python train.py --d_model=96 --n_kv_head=3 --qk_norm=false --init="normal" --init_std_down=0.0 --beta2=0.99 --seq_len=1024
Each number is 200 + 40 x the weight over its row's rms, rounded and kept within 0 to 999. Layers, rows and columns count from 0. The size before them is the row's rms in percent of the matrix's.

# down: layer 3 MLP down (transposed), 384x96, rms 0.245, rows 19-54, columns 0-95
# up: layer 3 MLP up, 384x96, rms 0.29, rows 20-55, columns 0-95
down19,099,194,215,267,237,182,211,271,226,161,244,237,252,231,177,197,193,205,196,227,206,241,200,185,197,193,261,179,249,136,183,225,164,179,221,240,233,169,221,177,236,186,266,183,224,275,183,236,172,188,230,294,233,225,145,104,205,240,226,211,166,187,236,179,197,173,178,178,169,245,137,108,236,118,241,110,159,223,175,257,168,225,201,190,146,242,274,155,230,154,137,263,218,220,221,210,213
up20,102,256,185,231,299,235,236,242,202,248,204,180,223,125,178,203,183,157,127,216,293,139,209,169,133,219,208,217,132,124,158,225,193,155,175,212,155,234,217,150,202,219,153,243,220,171,168,191,220,125,168,226,197,271,163,221,285,187,274,165,259,197,238,230,231,194,184,157,204,184,234,160,166,254,192,298,195,173,180,152,211,256,152,209,188,235,182,194,220,250,204,170,164,205,182,189,219
down20,098,258,236,225,159,200,208,167,175,117,166,268,231,223,272,174,266,255,270,245,169,214,194,226,155,205,253,202,184,268,178,230,187,252,242,152,182,249,183,265,240,241,191,205,216,234,192,170,139,214,239,191,200,256,174,242,216,152,198,165,210,246,230,318,114,161,94,217,224,234,175,221,244,231,183,166,168,186,207,190,207,233,234,173,242,163,114,222,209,213,189,190,217,205,179,163,215
up21,106,233,201,160,232,247,189,200,220,174,129,258,202,210,286,175,220,254,156,187,217,222,213,251,150,196,154,261,141,149,162,180,175,212,152,182,286,258,263,182,191,189,213,165,204,174,168,150,206,216,209,195,149,167,187,216,168,192,139,237,193,193,258,245,254,201,182,177,258,112,202,133,263,166,207,235,179,262,97,168,131,171,177,201,181,182,156,277,169,192,213,230,149,239,202,191,162
down21,109,223,246,284,214,192,200,179,105,182,248,241,230,188,177,133,123,208,195,262,202,191,193,182,230,224,215,220,210,229,235,184,161,286,225,190,189,260,144,169,130,221,237,265,170,172,198,274,186,218,186,226,193,115,136,158,285,156,259,158,144,198,147,173,247,209,137,143,214,175,129,235,217,206,265,192,211,227,222,235,235,251,194,161,182,218,238,216,159,225,165,199,194,197,151,200,222
up22,102,221,192,206,130,173,160,130,203,260,243,214,138,237,222,144,184,220,223,175,205,251,253,260,105,215,199,274,227,225,155,200,177,239,209,208,260,220,217,212,212,274,164,174,210,183,170,117,158,239,195,145,200,184,231,144,230,228,248,236,239,199,226,172,196,192,215,174,187,245,150,234,261,241,186,184,210,206,145,190,122,242,198,251,276,146,211,225,185,231,290,251,136,150,176,167,189
down22,106,139,229,217,159,147,191,122,153,190,180,233,167,168,231,161,226,223,158,217,233,115,178,133,245,197,283,179,202,232,189,268,212,220,124,279,196,176,230,169,193,213,211,171,150,223,206,265,267,149,238,195,155,198,157,282,220,250,154,161,142,189,187,206,179,236,203,213,232,184,287,182,168,168,203,90,180,272,220,215,196,189,178,157,160,219,189,134,180,179,189,165,199,217,228,229,216
up23,095,155,220,222,165,232,272,168,192,213,300,203,180,224,151,196,191,178,188,227,164,116,182,143,164,186,175,174,208,270,176,210,215,166,179,198,222,161,192,228,173,190,229,277,254,182,218,196,292,273,260,298,167,200,208,202,167,191,231,160,159,144,227,199,201,216,232,186,206,203,236,219,157,29,178,204,130,224,171,232,171,196,158,254,153,221,212,176,190,203,209,199,223,223,164,198,205
down23,099,200,200,142,150,145,180,178,169,185,189,184,191,177,197,249,180,202,234,177,136,163,156,221,226,150,128,188,205,137,226,213,184,239,245,292,254,160,261,245,259,238,250,215,182,185,223,174,213,159,232,212,239,94,167,178,219,126,194,196,164,263,218,215,134,140,267,251,156,169,208,248,230,155,220,198,255,250,193,188,150,258,127,152,177,164,154,169,221,193,176,232,222,218,256,174,220
up24,093,163,177,239,221,183,294,178,204,227,203,174,218,136,179,153,181,174,219,199,168,197,205,125,218,218,168,140,185,196,167,254,192,174,232,174,205,254,130,174,166,204,124,161,161,201,212,163,257,226,184,127,192,202,199,191,194,206,266,250,166,177,249,138,228,234,191,167,216,157,212,250,220,156,192,215,241,142,173,245,205,188,130,239,124,217,318,267,178,205,220,180,228,246,240,251,297
down24,109,234,205,192,230,90,221,215,261,146,200,278,220,196,214,194,151,219,188,163,207,254,209,245,135,175,245,273,205,226,189,186,193,185,211,169,184,189,184,247,271,223,157,242,159,156,150,189,236,206,172,230,66,214,137,171,203,154,177,210,203,304,173,246,255,148,234,239,229,238,166,180,190,263,163,182,175,265,193,190,200,239,157,162,217,212,176,214,276,185,191,175,240,221,217,168,160
up25,101,182,132,224,240,190,197,191,312,291,204,200,254,187,156,227,291,238,226,206,224,242,221,143,210,208,205,139,178,147,170,242,238,170,177,220,194,192,181,237,163,147,230,200,207,210,150,199,143,232,236,208,224,214,219,229,112,199,296,148,195,215,207,220,160,252,145,226,202,172,223,197,234,129,170,240,273,134,242,178,202,205,258,158,216,184,246,144,164,214,206,201,256,214,165,274,201
down25,107,196,193,329,215,194,138,181,207,159,123,250,252,228,197,130,279,243,155,162,186,242,219,198,199,178,178,197,165,177,177,189,216,229,247,214,222,224,216,232,213,193,213,208,146,246,152,222,203,150,216,225,205,241,208,125,236,186,260,205,206,289,251,234,192,193,127,147,143,182,174,136,197,282,144,192,239,196,189,204,204,207,158,187,219,251,205,132,207,247,194,246,179,164,130,199,123
up26,108,220,227,164,141,176,223,167,183,175,270,211,174,143,247,199,227,234,156,112,158,173,166,211,160,216,163,163,204,240,237,250,221,245,249,142,231,126,194,199,215,173,216,84,239,119,221,204,195,292,262,131,185,225,240,125,254,166,152,189,167,217,232,190,205,187,182,266,208,95,140,198,262,155,230,216,197,179,186,176,177,207,190,175,206,199,202,260,213,191,195,158,230,203,195,212,213
down26,121,226,224,199,204,258,118,220,186,206,166,211,220,200,217,225,206,241,198,162,189,205,240,202,117,232,245,212,77,227,146,225,192,237,287,198,177,228,220,270,239,245,250,203,221,162,167,151,216,176,170,178,212,250,170,148,228,171,204,232,222,281,184,219,167,238,189,236,131,178,253,128,166,123,176,176,131,158,161,205,176,136,194,184,190,203,210,119,182,146,240,205,236,280,184,229,198
up27,105,212,199,238,293,267,267,202,188,243,176,148,81,196,171,224,142,148,178,225,158,191,275,171,234,215,197,190,211,217,145,192,164,154,225,283,138,182,183,245,218,199,200,193,219,96,156,232,179,196,183,134,136,188,195,180,218,251,206,250,188,165,209,179,241,148,178,102,277,207,186,251,237,233,179,190,151,226,211,231,184,199,231,204,192,221,255,215,219,183,190,147,226,170,174,204,255
down27,104,168,207,201,164,240,232,245,238,244,195,247,137,198,219,275,223,240,151,180,153,224,235,191,246,184,205,237,167,199,175,218,218,217,228,182,207,170,253,127,238,232,165,221,161,138,225,214,221,213,231,247,187,119,188,168,241,222,144,185,156,230,177,116,226,234,269,182,199,206,259,241,233,229,254,236,177,148,199,168,284,164,142,156,217,234,221,108,176,247,164,126,144,204,193,284,233
up28,096,198,216,171,187,172,189,234,164,182,312,180,212,255,205,187,209,231,209,257,217,145,253,216,177,237,194,131,165,165,185,239,182,199,232,200,231,176,221,210,274,271,142,250,200,159,190,168,130,184,265,171,187,223,191,177,199,142,212,218,213,169,138,149,173,171,230,191,136,161,161,227,205,193,208,200,168,137,249,156,243,190,211,276,141,183,202,86,270,255,208,209,241,143,286,197,216
down28,102,183,213,225,233,225,184,262,248,137,226,168,243,232,173,234,169,208,293,209,182,218,244,174,212,268,193,170,223,220,169,183,191,216,224,216,185,247,112,233,168,136,263,268,175,185,257,227,235,209,166,183,177,234,202,135,242,256,183,137,250,145,247,231,235,234,214,224,222,177,197,264,164,105,183,202,265,187,242,237,124,126,123,191,193,270,148,202,206,180,173,209,188,230,231,234,190
up29,114,191,185,193,195,178,211,216,186,140,186,217,174,188,210,235,189,239,216,232,227,209,216,186,227,224,218,259,173,269,164,223,109,298,200,177,235,279,136,146,243,119,171,222,167,228,239,170,244,222,305,224,182,166,211,259,146,151,285,153,166,96,212,189,136,138,280,168,263,179,197,210,221,180,211,203,196,212,198,220,198,170,204,256,222,209,196,248,199,163,175,235,203,220,150,234,173
down29,096,199,225,252,215,195,123,206,255,153,236,237,259,170,246,59,226,261,180,154,178,216,148,196,163,144,157,217,238,169,202,232,211,147,214,192,235,241,182,99,184,231,242,198,229,204,169,234,170,188,168,230,258,220,271,96,225,227,174,200,233,196,262,276,194,245,205,216,166,143,227,211,170,199,181,203,234,180,194,122,198,192,227,224,157,240,173,189,215,160,241,208,182,232,248,156,184
up30,109,225,172,117,314,203,183,192,244,67,146,154,233,176,137,198,124,265,227,174,120,165,266,128,171,206,193,176,207,184,149,213,204,227,226,267,206,170,198,207,196,211,183,238,153,205,169,170,181,246,163,164,201,156,220,214,258,199,170,230,170,260,194,173,237,226,193,176,227,164,244,219,193,248,211,183,231,186,210,195,232,248,211,170,183,229,221,219,109,267,180,251,225,190,211,157,241
down30,099,205,254,254,91,143,250,205,229,236,272,174,205,189,269,248,215,201,150,233,157,273,196,212,213,196,179,174,130,171,157,219,231,244,214,180,119,253,222,237,232,234,157,208,213,167,283,165,201,193,221,161,243,169,192,249,185,188,221,196,266,233,213,192,198,272,136,192,227,232,181,232,196,223,230,136,219,231,238,199,280,268,186,166,212,180,127,200,168,157,160,125,233,230,230,193,185
up31,092,235,162,204,210,219,295,162,206,114,160,152,130,242,247,121,178,173,263,176,207,218,186,230,145,226,238,165,171,224,238,197,191,132,206,214,213,217,279,127,170,137,225,236,199,171,228,192,209,233,159,196,218,136,195,203,174,273,183,199,217,172,236,235,285,170,212,224,251,213,184,170,186,204,213,207,185,157,179,256,236,172,139,155,166,169,256,272,114,222,191,201,151,156,250,242,170
down31,095,190,127,209,228,232,215,177,188,166,178,180,258,212,207,159,212,206,202,242,248,201,222,169,210,201,204,134,173,174,171,221,295,146,191,200,196,216,137,288,244,224,262,172,138,249,181,151,221,146,288,242,194,260,261,188,233,192,135,136,264,237,208,201,189,221,135,244,162,148,224,160,211,210,205,155,178,211,167,194,190,227,128,155,186,321,198,174,227,229,217,210,135,217,224,154,206
up32,121,254,217,189,270,215,165,190,243,176,126,245,233,124,216,216,228,213,240,261,233,225,250,168,224,224,180,275,201,195,176,222,137,207,169,257,220,205,174,190,240,212,181,253,228,228,205,185,149,165,110,221,172,171,202,271,187,174,157,254,219,186,172,241,213,181,221,176,239,145,266,209,176,219,177,83,208,176,262,184,262,204,171,210,205,226,242,175,212,204,183,183,116,195,225,234,78
down32,105,274,240,243,207,180,217,123,175,187,202,286,222,257,199,167,235,161,164,149,138,237,125,242,173,204,227,135,181,257,145,251,137,237,262,222,181,177,232,278,178,184,208,216,210,190,143,151,124,230,198,218,174,218,193,138,216,157,200,168,105,250,209,235,212,187,183,204,246,216,165,224,190,211,176,156,267,200,221,142,154,210,273,198,153,166,236,191,170,153,196,227,194,202,188,173,127
up33,107,238,132,200,193,196,267,176,190,276,154,218,236,189,190,163,190,215,183,164,156,164,159,211,255,246,193,221,143,179,266,166,209,225,209,256,264,201,211,175,223,156,241,131,245,192,186,229,210,205,180,207,151,202,162,262,141,187,189,225,149,257,131,227,250,265,154,248,154,211,232,210,266,166,118,178,228,201,187,213,158,184,250,204,174,272,137,188,282,197,163,236,250,158,123,161,208
down33,087,125,208,265,233,223,197,108,205,118,265,173,167,192,191,192,238,176,194,169,176,274,157,193,130,204,146,239,237,223,188,225,184,171,222,143,217,191,95,236,138,238,244,249,175,170,227,118,206,140,272,210,221,170,255,191,243,218,256,199,224,166,282,182,125,135,211,162,176,209,240,214,233,216,218,214,229,198,199,189,192,193,193,216,239,160,195,155,192,174,250,160,146,141,199,176,199
up34,102,232,251,235,188,206,220,202,257,202,233,146,201,143,203,157,109,221,195,296,161,218,171,190,208,146,173,219,205,124,206,271,226,181,167,177,223,134,138,196,177,247,113,229,163,209,216,184,228,224,250,160,170,252,187,254,187,182,231,236,210,235,221,237,267,138,170,150,210,226,160,176,200,143,299,188,179,182,155,210,170,172,153,177,202,257,236,234,275,155,240,197,249,170,203,167,144
down34,104,234,261,233,141,185,236,248,205,249,251,202,171,172,177,201,204,207,195,230,267,255,227,154,245,237,240,216,213,185,212,95,205,258,207,230,171,170,227,130,91,280,213,201,291,222,234,130,171,228,313,235,206,142,144,202,230,186,203,251,215,213,204,189,180,157,202,204,194,217,195,225,194,278,174,252,232,194,236,226,205,201,170,174,245,250,259,191,212,160,146,193,178,192,173,206,158
up35,097,214,155,194,137,144,249,242,202,285,173,182,167,159,195,222,190,240,249,194,109,192,165,205,238,205,256,180,195,262,180,228,231,292,258,201,179,196,183,262,237,215,203,192,137,189,234,133,200,234,192,169,166,307,202,221,229,123,221,163,234,199,258,260,211,198,178,185,149,224,183,214,230,204,194,293,232,198,237,170,218,149,215,237,194,119,186,184,212,108,151,176,241,173,214,167,203
down35,112,243,219,222,184,197,156,148,306,218,169,124,227,213,240,193,197,241,190,176,194,172,140,237,78,154,189,233,176,233,145,293,178,202,196,186,177,137,197,252,161,215,180,221,215,196,233,251,188,214,197,164,249,226,247,252,227,179,177,194,273,177,287,238,248,244,224,171,203,189,171,188,266,172,188,273,180,189,198,236,160,114,245,257,209,137,196,192,200,208,173,249,230,185,176,238,223
up36,107,254,254,234,183,99,207,256,250,240,169,184,231,225,259,185,211,189,187,183,147,262,181,207,159,206,154,194,224,251,153,210,242,195,165,166,250,102,157,203,256,167,225,213,199,183,193,192,158,184,198,240,164,234,211,203,200,130,208,200,278,220,152,195,265,160,241,218,210,162,232,138,181,250,245,135,250,194,211,193,130,100,214,167,163,267,182,210,175,214,196,296,215,239,203,191,161
down36,090,118,234,181,192,270,158,242,202,233,218,263,241,230,179,182,179,193,156,206,222,180,208,182,251,202,220,212,261,197,273,141,155,146,246,171,185,224,199,198,180,210,201,197,209,209,258,187,190,132,176,171,215,156,208,181,205,224,219,262,255,265,237,216,188,222,151,174,225,248,189,130,244,168,176,263,144,257,300,185,178,265,163,219,231,215,232,238,199,160,156,245,161,233,246,100,285
up37,091,188,203,152,224,146,220,252,254,197,182,247,220,236,167,241,203,252,238,165,193,154,163,206,226,207,151,190,150,199,237,273,190,124,191,201,205,174,168,170,158,169,248,195,87,165,250,183,224,227,201,217,233,261,177,265,175,186,167,204,248,190,160,205,207,238,244,135,208,203,207,136,194,176,176,190,239,250,229,200,228,222,193,203,150,175,248,188,249,182,176,153,360,210,154,159,123
down37,093,166,220,180,150,154,237,140,171,260,192,188,173,197,221,222,191,231,236,224,267,232,185,177,211,223,224,192,267,176,238,157,241,135,201,219,240,237,132,231,190,142,195,149,204,225,225,235,267,175,197,148,213,178,236,150,198,162,143,273,194,188,246,221,148,213,219,253,231,207,211,237,274,190,259,139,257,257,246,163,185,266,220,182,211,229,184,164,148,235,187,283,276,169,220,158,102
up38,115,188,166,221,231,140,143,185,180,228,236,216,152,198,186,280,234,181,232,207,160,223,263,206,283,175,172,239,241,227,181,149,132,210,206,186,294,151,200,195,180,127,214,195,188,188,199,294,170,173,211,229,215,179,254,235,160,185,146,223,246,238,179,241,263,189,249,228,153,188,165,136,167,159,260,185,224,122,217,221,151,247,143,213,214,262,197,239,124,172,193,285,172,208,182,231,213
down38,128,147,174,192,93,232,120,219,168,192,215,221,156,156,128,193,188,192,204,226,156,209,222,218,225,222,127,146,172,257,173,169,200,256,128,148,229,179,226,215,170,100,179,212,155,207,216,231,201,202,161,201,265,141,205,187,103,219,220,247,201,162,243,204,190,300,269,250,199,174,249,148,221,147,230,142,219,171,212,204,213,208,140,176,261,206,184,231,193,226,217,242,240,225,198,239,183
up39,096,270,160,203,198,197,222,219,183,138,125,186,254,168,221,244,189,180,227,195,229,160,91,154,234,249,219,218,250,211,211,201,174,175,235,160,174,345,174,243,246,169,242,318,195,194,292,210,191,184,200,179,164,226,207,194,245,200,217,151,159,239,227,197,236,186,181,208,195,253,205,224,183,176,178,161,181,166,158,214,189,249,193,190,169,124,214,241,239,274,181,224,163,187,181,264,228
down39,130,249,100,211,207,192,189,113,137,179,213,146,207,230,165,242,235,216,191,181,214,181,148,218,222,190,203,238,211,165,168,210,239,213,116,225,231,225,170,197,243,234,182,194,217,228,262,173,143,123,177,184,142,172,199,182,189,208,220,155,148,177,179,152,184,238,156,181,179,191,220,164,172,221,233,216,255,154,201,155,244,266,214,237,182,117,235,180,277,209,217,304,210,146,269,293,161
up40,094,225,214,219,229,249,161,108,269,229,172,163,252,183,210,157,203,182,224,226,179,180,155,189,248,181,256,203,241,297,233,172,143,147,197,189,288,186,156,272,227,177,243,185,174,136,224,139,205,191,264,140,215,213,217,214,234,201,182,196,214,200,281,146,197,241,166,226,198,223,219,166,119,219,151,216,203,195,144,209,180,180,178,175,250,220,246,126,254,247,201,169,243,224,189,259,117
down40,098,194,190,241,225,179,211,203,193,196,206,225,202,131,142,182,195,270,226,213,205,219,235,263,222,229,265,209,197,266,166,172,173,176,248,209,132,135,173,196,160,155,190,245,146,104,194,190,297,157,239,205,217,248,248,174,246,194,125,224,174,201,253,142,138,246,163,238,172,197,206,211,120,201,229,219,229,155,201,204,199,216,231,194,150,280,184,214,168,146,153,222,246,179,262,109,230
up41,116,183,234,219,258,264,193,319,155,166,125,225,215,215,203,144,229,252,236,171,200,156,184,162,218,212,234,152,183,165,204,270,207,226,135,214,204,236,195,161,189,174,227,202,201,174,241,266,157,190,182,149,156,202,229,205,191,192,236,294,182,226,197,220,202,188,241,236,184,229,242,162,260,198,145,175,259,188,204,267,212,150,228,144,136,295,294,191,239,243,197,151,217,153,218,235,225
down41,102,159,150,204,152,250,166,187,117,235,269,228,194,255,220,187,271,181,214,246,251,234,243,160,193,223,165,187,174,288,241,130,232,194,198,213,210,216,199,140,150,251,203,247,228,183,220,145,223,171,243,148,220,195,258,211,229,199,221,235,197,159,151,241,246,234,195,282,279,190,214,173,260,237,119,260,208,181,148,228,173,230,223,210,202,194,294,182,241,169,165,155,195,208,248,169,155
up42,112,320,183,144,223,165,208,262,219,237,179,182,197,232,246,144,233,248,189,157,261,203,215,180,159,202,182,258,106,136,209,221,139,165,203,216,220,242,213,92,158,120,167,188,220,187,160,162,140,181,199,172,262,188,221,184,176,117,245,233,245,217,242,179,237,217,245,194,175,243,191,195,275,242,183,215,222,205,166,150,208,117,233,226,259,174,181,240,238,225,216,202,214,208,202,201,183
down42,111,223,168,133,230,256,190,207,270,166,167,248,189,192,234,134,229,205,202,213,211,146,225,193,248,202,142,225,192,270,198,129,174,127,177,236,127,215,92,204,106,194,235,219,179,152,135,193,176,124,175,198,184,203,157,199,272,216,151,268,220,208,251,165,148,146,168,270,173,254,204,243,187,135,181,158,207,224,137,205,227,193,254,172,213,199,218,198,233,201,206,230,192,232,251,209,211
up43,110,193,190,207,236,117,218,234,128,226,267,276,161,192,239,218,196,232,195,245,127,226,157,173,147,212,204,196,173,174,202,221,222,292,172,205,264,214,242,268,257,171,171,233,193,147,284,223,197,154,173,176,226,213,197,229,227,236,123,136,236,120,189,179,145,154,201,227,188,226,159,229,124,206,195,205,222,225,196,238,98,191,196,108,219,230,200,252,190,174,240,240,203,203,219,212,174
down43,097,242,255,186,195,201,210,193,239,151,171,227,193,209,235,187,169,206,174,213,158,167,180,239,201,162,152,268,255,152,203,177,164,203,193,231,155,196,150,140,133,238,201,128,191,220,242,215,241,165,230,216,183,213,174,206,179,129,213,251,172,280,187,206,265,129,223,71,186,226,272,208,264,238,235,223,200,250,210,254,275,190,239,214,198,205,192,202,209,272,236,144,204,280,126,194,231
up44,110,246,165,214,198,195,307,177,214,220,176,220,262,232,163,221,156,186,178,201,135,268,206,165,210,222,125,231,204,117,200,190,252,162,198,203,152,177,178,189,235,248,166,166,232,124,135,223,230,194,185,175,138,211,274,235,147,128,241,224,218,152,166,208,233,219,187,207,272,188,224,228,274,166,108,126,154,153,208,166,197,176,169,157,197,245,179,129,197,235,203,175,215,235,246,195,221
down44,094,170,149,194,196,259,193,219,153,169,239,264,182,165,183,142,231,211,223,202,190,220,155,172,254,211,163,193,240,181,227,169,185,245,248,233,211,184,159,190,139,215,172,187,128,210,164,125,160,176,216,166,190,119,169,227,244,189,260,206,212,230,153,252,176,183,124,213,256,156,246,227,228,221,218,222,221,254,229,165,222,203,201,161,227,255,135,193,315,203,155,146,231,191,143,89,142
up45,100,163,198,194,290,250,249,192,225,118,144,240,152,199,127,155,114,194,223,182,194,174,190,245,228,150,213,199,194,172,211,261,181,148,203,165,235,270,153,276,184,217,289,170,150,201,270,270,208,172,211,213,227,143,212,108,226,195,196,212,246,199,234,206,246,163,182,185,270,177,219,187,232,207,241,170,212,217,185,222,222,218,135,195,191,146,270,139,168,212,170,198,242,146,176,223,230
down45,097,220,224,211,174,149,187,312,214,204,190,129,243,181,151,221,213,192,193,135,197,204,247,202,184,241,227,246,239,230,152,169,187,211,196,176,105,135,195,169,99,147,181,289,243,149,152,181,226,182,208,221,218,254,307,197,230,255,206,253,244,185,210,200,161,175,207,134,190,233,195,250,143,237,199,257,229,199,189,236,239,162,286,195,169,182,175,194,176,214,181,243,193,237,157,193,240
up46,113,153,141,185,149,207,194,205,225,174,232,232,160,231,162,221,194,195,187,165,199,198,261,234,273,194,233,242,128,225,164,195,187,235,133,241,238,235,247,236,200,215,226,169,201,229,258,240,223,241,139,207,223,217,140,251,229,226,255,166,188,203,173,302,204,207,220,193,255,195,136,178,235,146,250,245,200,228,210,144,145,194,150,252,234,177,200,311,198,154,130,207,229,168,96,197,237
down46,116,169,132,180,189,222,224,147,171,241,183,129,206,147,220,228,188,186,141,214,194,209,130,235,261,236,189,170,163,155,218,172,232,209,212,262,247,157,170,197,207,216,195,236,176,206,164,150,237,279,266,205,187,230,283,178,146,261,240,208,271,81,211,221,200,152,201,164,192,212,161,216,151,195,239,196,221,186,162,137,120,139,201,218,282,235,216,204,202,211,233,186,188,139,226,271,166
up47,094,229,125,203,199,228,153,190,178,198,151,230,204,157,223,175,171,183,260,204,214,214,255,251,200,197,224,236,205,176,168,198,150,239,202,291,173,273,242,154,219,94,245,252,202,191,142,177,235,153,189,225,259,179,179,218,195,229,197,232,209,128,128,194,196,175,206,181,317,161,213,272,255,271,143,163,214,174,129,167,173,236,238,191,190,194,225,241,177,256,173,204,139,232,196,243,182
down47,101,201,289,219,189,283,236,122,198,126,194,227,220,199,156,193,210,203,195,195,186,247,183,179,128,185,144,167,172,196,185,321,188,192,176,223,224,172,209,248,261,194,284,189,170,186,149,187,166,263,229,105,193,199,200,204,175,222,239,207,234,143,183,293,248,220,243,182,202,176,178,208,179,187,197,216,177,287,221,173,237,197,263,231,191,150,157,212,192,224,238,164,151,224,124,150,232
up48,105,203,176,169,196,214,255,195,206,166,194,240,162,219,241,194,258,242,191,175,203,157,224,226,193,220,209,263,176,187,102,178,204,184,230,128,170,214,230,144,228,219,195,196,199,202,222,168,200,203,239,177,203,221,163,260,114,249,192,170,194,231,272,141,186,181,215,188,215,182,285,216,249,171,251,242,223,263,146,156,109,142,115,296,219,204,177,207,210,163,164,227,267,239,111,158,247
down48,099,226,174,244,186,136,163,160,197,160,165,186,171,228,166,205,254,178,186,126,214,321,198,249,99,251,165,214,262,192,195,215,242,195,218,202,191,192,206,140,163,150,176,232,203,200,219,191,160,173,173,178,220,185,191,233,278,208,224,256,199,188,199,203,279,156,146,204,238,191,192,171,224,306,160,172,154,186,250,207,205,122,241,199,182,134,176,186,175,189,151,118,211,262,171,134,177
up49,093,191,109,172,253,234,244,167,223,167,186,255,200,210,180,186,171,212,228,230,129,245,221,143,222,199,118,171,172,129,222,256,174,175,310,257,253,168,178,180,171,196,197,150,198,210,243,157,236,232,184,220,245,190,205,220,241,238,196,192,236,235,226,225,224,199,220,229,174,150,128,193,253,200,230,140,241,207,195,166,223,199,142,253,292,259,234,207,140,135,152,150,163,250,168,198,153
down49,092,219,211,139,199,148,176,233,130,217,220,168,229,261,157,197,277,163,180,263,291,267,223,192,139,204,190,200,165,208,223,135,206,285,226,234,172,237,246,229,251,227,137,223,199,196,234,184,236,160,259,213,118,180,217,210,270,184,214,244,216,158,262,184,183,150,92,182,164,189,222,196,199,172,223,147,173,230,228,154,180,192,210,231,224,226,130,198,165,226,193,235,225,170,197,213,292
up50,105,225,140,198,169,227,242,204,221,170,218,212,155,156,236,170,145,243,201,228,179,166,139,213,196,226,209,167,153,202,129,238,180,209,212,197,275,180,184,219,272,187,147,135,232,133,152,228,238,273,113,156,163,144,263,225,249,218,208,233,209,230,206,260,185,243,247,241,305,202,200,169,221,251,197,186,259,243,241,152,228,191,178,170,175,205,220,283,201,200,191,176,259,107,209,195,224
down50,098,158,165,122,170,194,164,201,176,168,182,186,285,214,162,268,165,154,190,243,249,196,205,183,195,233,235,142,171,131,212,257,213,251,264,238,174,188,202,181,201,129,188,194,272,205,202,215,164,179,278,130,259,224,232,235,140,189,210,185,292,209,243,253,166,221,184,185,219,177,158,161,240,206,242,210,229,190,143,225,185,127,220,212,254,205,219,93,216,236,143,179,153,211,231,244,159
up51,103,234,122,165,206,172,181,194,173,280,223,200,164,217,212,232,277,154,239,255,180,191,233,238,158,140,194,236,176,166,169,251,196,202,215,228,210,270,266,218,144,243,162,256,197,186,202,163,181,194,197,159,279,194,204,264,180,180,174,173,221,164,243,228,208,169,143,125,242,178,217,228,234,102,242,193,212,215,226,198,193,233,189,250,143,108,187,172,129,174,208,247,159,232,260,137,139
down51,102,248,256,220,219,163,223,228,118,193,212,235,177,156,181,231,279,153,163,231,135,190,235,280,249,224,195,210,220,230,169,190,181,214,270,135,232,236,184,138,197,169,157,132,290,181,188,129,144,214,246,177,206,190,255,237,174,235,276,151,226,179,194,241,172,240,211,191,218,142,224,167,220,235,126,201,160,135,161,122,188,255,148,229,143,156,224,186,208,165,190,189,209,192,201,212,173
up52,102,249,241,203,123,205,205,190,175,250,241,205,228,195,165,167,162,239,204,206,230,109,206,233,280,158,264,244,218,319,210,247,223,218,176,217,180,225,205,141,227,225,161,221,211,166,102,208,159,240,150,139,190,208,296,167,283,186,181,223,208,142,219,173,146,121,225,129,224,173,204,196,221,237,191,222,190,163,183,226,156,164,286,202,183,184,187,191,223,258,194,229,195,196,191,231,207
down52,099,181,245,214,228,145,198,222,228,205,177,250,222,225,212,208,295,221,173,193,211,153,293,189,221,225,201,154,178,176,207,167,143,184,210,239,164,276,166,255,169,211,159,204,137,169,167,168,198,188,207,199,259,200,229,105,179,175,193,266,287,240,206,230,178,178,156,173,172,243,194,233,235,262,158,173,137,215,265,172,120,161,248,211,218,248,222,185,217,250,168,293,179,147,152,154,235
up53,108,176,133,181,196,185,207,272,168,172,194,188,105,157,239,199,189,252,138,225,244,161,178,176,257,194,185,222,235,254,193,254,163,206,200,129,226,203,157,236,211,150,193,184,177,256,182,225,198,197,163,173,201,247,233,234,196,106,282,277,161,204,185,207,221,220,261,229,204,163,234,208,254,209,189,174,168,110,194,126,186,243,198,238,281,247,257,210,251,202,197,183,171,126,157,252,243
down53,117,191,240,122,234,223,236,188,124,218,187,215,130,210,207,218,208,204,270,176,168,216,131,204,185,230,178,104,150,236,234,218,220,139,178,216,189,211,272,202,193,169,283,243,152,200,170,184,221,245,161,278,185,162,176,124,199,126,210,164,194,226,203,199,196,261,207,219,170,230,116,180,198,232,164,212,212,263,116,193,133,277,154,223,203,183,228,255,126,199,185,195,205,246,177,220,176
up54,107,178,189,146,166,222,201,153,209,250,186,173,258,194,222,188,244,245,146,137,197,222,204,246,153,224,211,256,175,213,262,202,247,173,137,201,193,288,162,223,270,200,168,162,191,222,147,258,270,217,195,225,223,222,187,229,207,206,229,208,151,215,237,235,213,167,184,244,145,137,200,150,197,174,188,132,187,193,196,220,112,170,144,311,148,270,213,187,188,156,194,159,134,262,221,156,266
down54,099,224,222,235,241,177,210,179,169,142,234,236,150,230,223,248,205,206,294,219,177,206,198,216,230,270,251,224,214,147,202,168,177,302,238,195,239,210,256,85,247,147,217,253,208,184,228,165,274,167,240,180,243,175,239,208,239,257,189,188,179,203,237,163,201,191,214,237,212,253,150,215,193,238,285,260,180,148,228,161,233,283,195,129,196,214,163,158,172,203,196,209,243,185,180,153,138
up55,091,175,220,190,257,213,171,243,180,197,244,202,243,209,268,248,214,181,178,252,166,142,130,208,138,243,232,252,195,158,208,133,188,228,226,140,226,257,237,193,183,207,177,265,283,160,203,114,166,180,148,165,175,154,191,200,197,148,153,211,188,236,179,149,190,202,226,282,178,159,133,209,210,269,155,165,168,184,142,236,245,199,105,163,168,175,156,256,159,139,205,215,169,222,214,226,164